{
  "hidden_act": "gelu",
  "norm": "layernorm",
  "norm_place": "pre",
  "norm_eps": 1e-05,
  "bias": "none",
  "parallel_block": false,
  "init_mimetic": 0.7,
  "beta2": 0.95,
  "lr_head": 0.00758,
  "warmup_steps": 200,
  "schedule": "wsd",
  "batch_tokens": 262144,
  "max_seq_len": 1024,
  "max_steps": 3241
}
Each number is 50 + 15 x the weight over its row's rms, rounded and kept within 0 to 99. Layers, rows and columns count from 0. The size before them is the row's rms in percent of the matrix's.

# up: layer 10 MLP up, 2048x512, rms 0.0788, rows 884-896, columns 0-127
# down: layer 10 MLP down (transposed), 2048x512, rms 0.0859, rows 884-895, columns 0-127
up884 109:55 46 70 53 56 40 48 62 53 69 70 28 45 55 55 49 55 63 66 42 38 53 74 56 26 70 56 56 68 45 57 59 49 62 61 42 88 58 18 31 31 40 48 55 55 67 66 44 58 51 64 39 40 46 38 42 64 45 63 70 20 40 66 75 34 60 53 57 58 76 54 51 29 52 67 69 24 69 40 59 40 75 47 56 47 38 56 60 63 36 69 63 27 46 43 31 60 32 36 82 51 54 49 63 35 65 49 23 40 42 54 69 54 37 64 40 58 38 51 60 56 38 46 50 48 57 48 37
down884 101:49 35 59 43 57 52 32 51 32 24 59 47 54 68 25 46 60 18 65 31 52 73 47 35 41 62 44 73 45 53 46 48 62 66 60 61 59 47 31 11 54 48 51 60 40 62 63 76 63 36 74 25 61 49 24 42 60 51 43 55 51 42 21 50 31 56 69 65 74 47 51 88 40 43 73 80 45 39 45 30 76 62 40 34 56 23 28 35 63 36 76 40 26 39 51 25 43 18 65 58 62 47 47 68 48 52 47 41 64 61 36 72 53 43 48 62 46 50 23 60 61 59 58 33 68 74 68 71
up885 100:66 60 25 55 43 11 25 71 68 62 66 50 33 64 56 43 44 36 27 31 48 52 49 41 43 30 32 24 82 46 43 47 22 64 61 25 52 44 34 21 45 46 69 44 68 71 43 32 67 43 54 58 59 38 26 41 55 54 53 70 43 55 68 74 71 21 58 42 77 48 18 38 46 51 47 34 61 50 29 47 63 53 38 42 47 49 16 59 70 51 53 66 69 41 61 53 64 34 75 89 25 32 52 50 46 60 60 40 57 61 28 40 54 67 35 61 55 42 59 50 61 74 52 60 68 28 57 50
down885 102:69 36 32 41 68 63 28 66 62 56 31 67 51 65 77 52 28 50 46 37 52 44 46 74 55 47 35 54 67 31 60 77 41 45 25 48 36 45 70 67 50 68 57 28 44 55 60 30 40 55 68 41 52 54 52 49 50 47 56 37 38 64 78 65 51 47 59 23 43 51 34 24 54 44 64 99 53 59 52 37 87 34 26 61 54 43 52 31 49 54 47 46 38 45 51 43 65 35 71 53 51 44 51 42 25 46 64 32 27 26 59 47 37 40 28 44 48 20 57 50 38 82 52 66 26 56 36 57
up886 097:42 62 50 42 54 63 61 32 27 54 43 38 19 38 64 35 42 40 69 48 29 53 48 72 63 45 53 58 56 50 44 33 53 52 45 57 72 18 24 44 57 55 71 41 77 55 33 50 41 25 56 58 13 55 66 35 44 54 63 59 63 46 39 39 70 71 63 52 63 57 58 65 47 41 59 62 69 56 28 52 63 69 42 43 53 42 65 28 38 49 23 53 64 50 46 26 62 46 73 36 60 79 37 72 69 37 63 53 72 37 71 59 66 58 46 85 61 38 38 44 42 56 60 45 44 41 70 63
down886 096:64 22 57 51 50 28 36 65 80 73 47 49 62 55 30 62 57 59 58 49 66 53 59 52 58 61 21 35 31 50 42 66 39 61 56 45 47 47 51 34 45 49 37 52 62 21 91 66 49 51 44 57 67 39 60 60 82 46 52 56 89 43 51 48 54 74 42 57 57 21 31 49 47 56 46 57 17 23 79 81 58 19 52 51 60 44 48 77 48 67 59 40 64 65 53 40 49 61 13 41 49 52 48 49 21 77 53 93 47 52 54 54 17 36 44 40 64 62 70 54 72 45 59 49 32 67 22 47
up887 095:73 54 32 40 26 61 39 54 52 57 59 58 26 45 35 39 54 60 51 58 80 48 37 16 57 52 38 63 28 20 79 23 51 62 61 66 48 52 69 33 27 67 34 43 71 23 14 38 43 35 50 64 69 57 68 30 86 52 58 40 64 23 45 53 34 66 72 53 57 79 51 42 45 44 58 38 58 63 29 49 38 59 31 65 21 45 39 64 56 28 50 34 28 37 31 60 41 40 56 49 18 59 54 55 50 60 44 64 46 43 32 59 53 53 64 46 62 35 60 34 56 42 48 52 46 40 40 29
down887 095:54 50 34 37 38 17 51 59 28 41 37 69 46 59 87 57 49 48 61 41 62 83 52 52 52 74 28 44 64 75 19 20 76 53 70 20 36 48 41 33 72 29 62 40 84 57 62 48 47 67 43 40 65 44 38 61 53 57 32 49 28 38 64 63 64 40 32 54 20 34 56 54 43 44 48 38 23 43 19 53 50 56 63 48 45 53 75 55 44 47 49 40 46 65 67 31 46 68 28 50 58 44 68 20 55 30 91 41 71 52 53 49 38 64 62 73 50 48 53 69 72 70 34 31 58 49 48 09
up888 097:32 41 54 54 54 22 59 49 31 41 45 61 32 70 64 54 38 37 45 72 11 49 44 28 32 14 47 31 26 21 39 56 35 48 66 64 69 55 49 50 44 40 52 59 64 52 57 46 59 35 70 44 66 95 57 52 63 17 75 65 47 75 47 57 65 38 27 46 25 25 73 61 57 28 61 42 68 62 62 23 33 36 37 44 53 44 48 57 60 49 53 50 50 36 39 47 63 54 68 83 46 55 48 43 78 59 29 47 59 49 46 58 17 46 32 31 63 24 42 49 37 64 70 51 68 52 61 45
down888 101:27 59 57 64 26 62 45 70 37 77 73 33 66 54 64 70 70 41 44 76 48 36 52 38 27 40 38 51 31 35 33 28 46 61 59 51 43 42 52 41 33 78 68 59 47 60 40 47 51 59 57 53 51 39 64 79 77 37 44 83 71 45 20 39 28 38 57 90 66 51 27 49 17 60 39 73 92 31 62 46 29 69 72 40 54 50 60 42 56 36 45 46 61 63 51 35 43 55 51 71 75 47 39 45 20 67 54 56 47 66 60 65 58 57 34 45 73 32 92 50 21 53 55 56 56 63 48 73
up889 092:38 41 00 43 38 62 51 43 65 59 86 60 28 26 51 63 66 15 50 57 56 43 55 60 51 61 84 67 32 46 64 46 37 49 49 55 44 50 43 25 58 52 64 55 66 47 58 54 44 47 55 86 43 50 52 53 54 60 45 54 15 66 26 75 57 23 38 37 36 51 27 56 25 63 73 65 26 36 83 49 63 47 35 55 25 88 81 60 36 49 62 42 47 49 50 50 53 30 71 54 64 54 61 42 30 66 64 61 70 41 34 51 49 29 55 21 59 65 31 68 48 51 57 54 52 46 13 62
down889 098:46 13 51 69 42 25 56 40 36 60 41 35 70 63 21 46 15 50 82 30 45 59 58 47 67 53 18 46 59 46 82 70 34 62 75 65 55 65 36 79 45 26 39 62 51 42 75 40 51 54 44 35 56 62 34 41 52 43 64 47 65 61 64 29 56 56 61 38 39 12 54 33 64 36 56 37 56 61 23 37 48 55 41 01 72 33 44 64 34 50 59 49 51 80 22 72 78 58 19 56 23 35 42 55 76 49 18 49 35 44 43 29 52 54 39 63 66 45 24 38 58 46 46 43 26 47 52 69
up890 097:66 36 62 53 49 66 52 05 27 82 58 62 47 54 39 60 77 41 36 37 59 59 68 61 52 58 48 33 51 65 40 40 56 55 60 39 54 62 28 78 38 62 44 17 79 43 50 59 46 66 28 53 53 56 23 56 52 71 24 51 42 46 78 54 66 61 53 55 77 23 46 55 66 57 44 43 48 19 45 40 43 58 55 57 54 71 36 46 11 62 35 55 69 32 48 54 58 49 55 46 57 42 38 64 66 52 49 44 46 50 56 55 35 84 32 59 77 48 49 41 23 57 49 45 43 39 52 52
down890 096:49 61 24 87 48 60 78 51 49 53 43 56 45 43 50 78 39 51 56 62 87 62 19 35 22 49 60 96 59 35 64 71 39 35 42 34 37 65 31 46 47 41 34 58 32 48 83 59 33 44 56 73 44 53 67 62 45 56 60 45 22 41 58 38 50 20 35 66 48 24 57 48 97 59 25 40 34 33 68 64 53 30 00 34 38 56 52 13 46 74 53 50 50 58 77 55 64 58 47 77 55 56 00 59 39 55 51 72 50 52 38 49 23 61 68 54 57 52 59 53 61 30 31 67 48 53 36 64
up891 097:48 61 70 48 64 49 44 62 58 66 54 41 59 66 56 42 54 58 62 41 42 39 84 67 17 46 72 31 48 44 42 23 56 22 49 57 69 61 45 67 56 57 30 50 59 33 56 57 42 48 41 71 42 53 70 53 39 64 09 91 36 62 54 68 55 46 56 60 40 37 54 71 63 56 61 34 45 46 55 22 56 62 49 44 55 54 70 63 47 46 77 65 63 65 56 16 38 48 56 54 64 49 49 54 55 51 45 48 53 44 51 41 38 43 75 53 45 38 21 39 57 59 65 54 50 55 63 46
down891 096:44 65 34 58 42 71 39 40 50 42 55 61 40 32 44 65 40 51 23 56 37 46 20 55 64 46 41 32 34 52 45 89 40 69 29 36 66 41 59 65 47 68 39 44 62 44 38 47 77 71 56 34 75 57 35 55 21 42 72 73 54 63 66 27 04 59 70 65 54 48 43 73 60 34 55 60 61 46 56 27 32 25 50 34 36 47 48 37 41 73 54 48 89 30 57 47 70 47 45 45 53 49 57 24 48 64 79 45 84 42 51 41 64 59 46 52 77 46 58 72 78 33 65 52 54 59 38 66
up892 102:68 51 73 41 50 56 43 39 83 28 48 61 36 63 69 55 58 36 40 59 50 60 56 63 59 29 48 52 49 45 57 67 60 52 42 46 66 57 62 47 55 64 48 59 59 51 51 55 47 40 94 65 38 64 57 51 41 47 62 32 63 55 48 60 75 52 52 41 77 66 41 31 46 43 62 80 57 56 41 76 56 57 49 57 36 62 54 50 46 64 59 41 29 55 21 57 60 59 79 52 19 49 65 62 69 56 69 37 53 57 60 37 47 40 43 30 79 44 63 44 16 70 37 58 37 71 53 46
down892 105:32 06 42 40 49 54 39 37 64 42 54 25 61 40 63 65 28 47 46 35 63 62 55 25 43 51 47 37 55 33 47 72 85 38 37 56 61 52 48 37 49 51 54 63 30 44 76 56 44 63 11 46 54 50 36 36 65 53 83 39 31 44 71 79 44 43 27 53 54 36 36 60 63 36 62 52 54 48 68 28 29 68 47 17 61 39 54 42 82 50 69 75 24 58 35 29 37 78 68 59 43 53 58 39 54 51 60 72 51 47 29 57 37 28 53 51 52 58 83 66 43 74 30 41 26 43 48 62
up893 092:59 49 64 39 53 66 59 54 64 72 49 39 63 88 58 61 57 46 52 54 51 61 40 58 29 64 35 19 59 76 38 71 39 58 66 66 63 60 44 65 43 65 41 64 30 37 40 64 75 37 41 69 16 65 58 54 59 50 38 49 40 52 50 61 91 86 52 46 48 36 49 45 56 26 76 72 50 44 59 52 73 59 74 35 28 13 55 60 40 57 51 51 63 53 68 52 30 48 65 34 56 23 66 49 64 56 76 32 31 69 09 47 55 47 61 67 62 58 25 56 35 41 65 73 58 45 56 50
down893 105:61 47 94 25 74 04 29 20 51 40 18 76 26 42 53 50 39 60 76 53 34 42 64 67 53 29 47 74 59 52 42 42 21 42 71 58 34 32 49 63 59 57 44 63 36 51 43 44 66 52 15 85 43 33 53 29 64 51 43 66 75 58 38 69 54 50 43 56 41 72 47 65 57 46 35 45 51 62 68 48 66 64 50 39 42 68 18 38 45 65 33 38 63 41 40 54 44 74 45 70 30 32 40 79 49 75 75 43 83 59 74 71 58 81 71 61 19 62 49 53 46 39 43 30 43 48 38 51
up894 106:67 41 36 43 48 43 71 59 62 52 35 40 35 44 43 29 50 55 37 56 36 33 89 21 07 43 55 52 71 53 60 36 82 19 79 45 63 61 43 51 30 39 44 27 56 37 41 59 52 52 42 65 21 47 60 43 26 82 62 49 50 36 38 43 37 39 80 35 65 61 51 70 56 43 49 47 46 56 72 39 64 27 47 26 31 46 57 69 27 46 63 51 60 18 57 52 37 59 58 62 67 44 58 35 25 50 46 47 60 48 72 35 33 21 43 53 45 56 64 59 40 49 33 37 44 63 56 43
down894 105:71 73 49 21 44 62 61 01 37 30 72 45 51 53 31 55 42 49 42 52 47 41 67 91 42 44 35 50 55 30 51 91 52 45 52 44 50 31 55 63 78 73 49 11 28 39 67 42 39 71 60 71 53 50 39 45 79 69 74 69 65 43 38 85 54 62 42 72 47 60 50 45 77 28 75 57 35 30 17 31 38 30 61 61 72 32 67 64 47 42 34 53 39 51 48 37 84 64 30 33 45 48 54 65 38 60 55 17 68 59 41 47 42 52 42 38 64 55 45 51 37 51 62 58 58 54 34 31
up895 101:53 54 31 54 58 74 60 45 46 36 57 94 59 51 58 74 51 53 74 77 42 46 43 61 37 61 80 83 34 53 72 53 40 64 71 56 95 48 29 50 54 55 46 80 43 56 38 49 64 41 52 41 17 53 46 62 57 45 46 55 50 35 54 60 71 57 70 71 64 26 54 36 37 66 19 59 45 19 56 42 55 40 60 77 62 82 53 50 55 51 49 78 47 46 59 47 62 63 55 66 58 48 62 56 55 46 62 68 45 22 38 51 58 54 44 51 51 37 67 93 58 43 60 36 41 67 44 51
down895 099:51 41 50 32 54 45 43 64 55 42 52 31 57 79 61 37 48 66 41 38 41 34 59 69 55 55 50 48 22 52 86 39 50 43 65 58 33 65 47 63 75 57 32 20 36 62 71 60 70 51 19 44 24 42 63 39 57 60 16 50 53 40 25 30 50 39 50 40 73 40 88 66 44 56 75 64 57 64 30 58 48 31 53 53 51 46 40 50 59 45 25 52 35 60 39 61 36 66 35 58 66 55 70 39 49 56 48 39 50 52 75 60 62 57 56 20 31 43 23 32 65 39 55 48 77 55 35 35
up896 114:28 73 65 62 49 41 49 66 68 36 71 42 37 42 50 28 42 57 46 70 40 39 38 52 65 48 64 41 19 50 46 56 51 69 59 52 32 43 39 32 62 49 33 49 30 76 44 41 60 75 59 53 43 32 65 43 97 54 47 35 62 49 60 61 57 60 41 22 58 44 74 53 27 13 62 55 61 62 73 60 42 40 55 50 57 49 68 70 66 52 54 77 54 33 68 38 39 45 49 64 61 50 58 45 69 30 70 33 58 54 79 73 51 72 58 60 43 90 25 35 70 31 50 42 46 31 44 49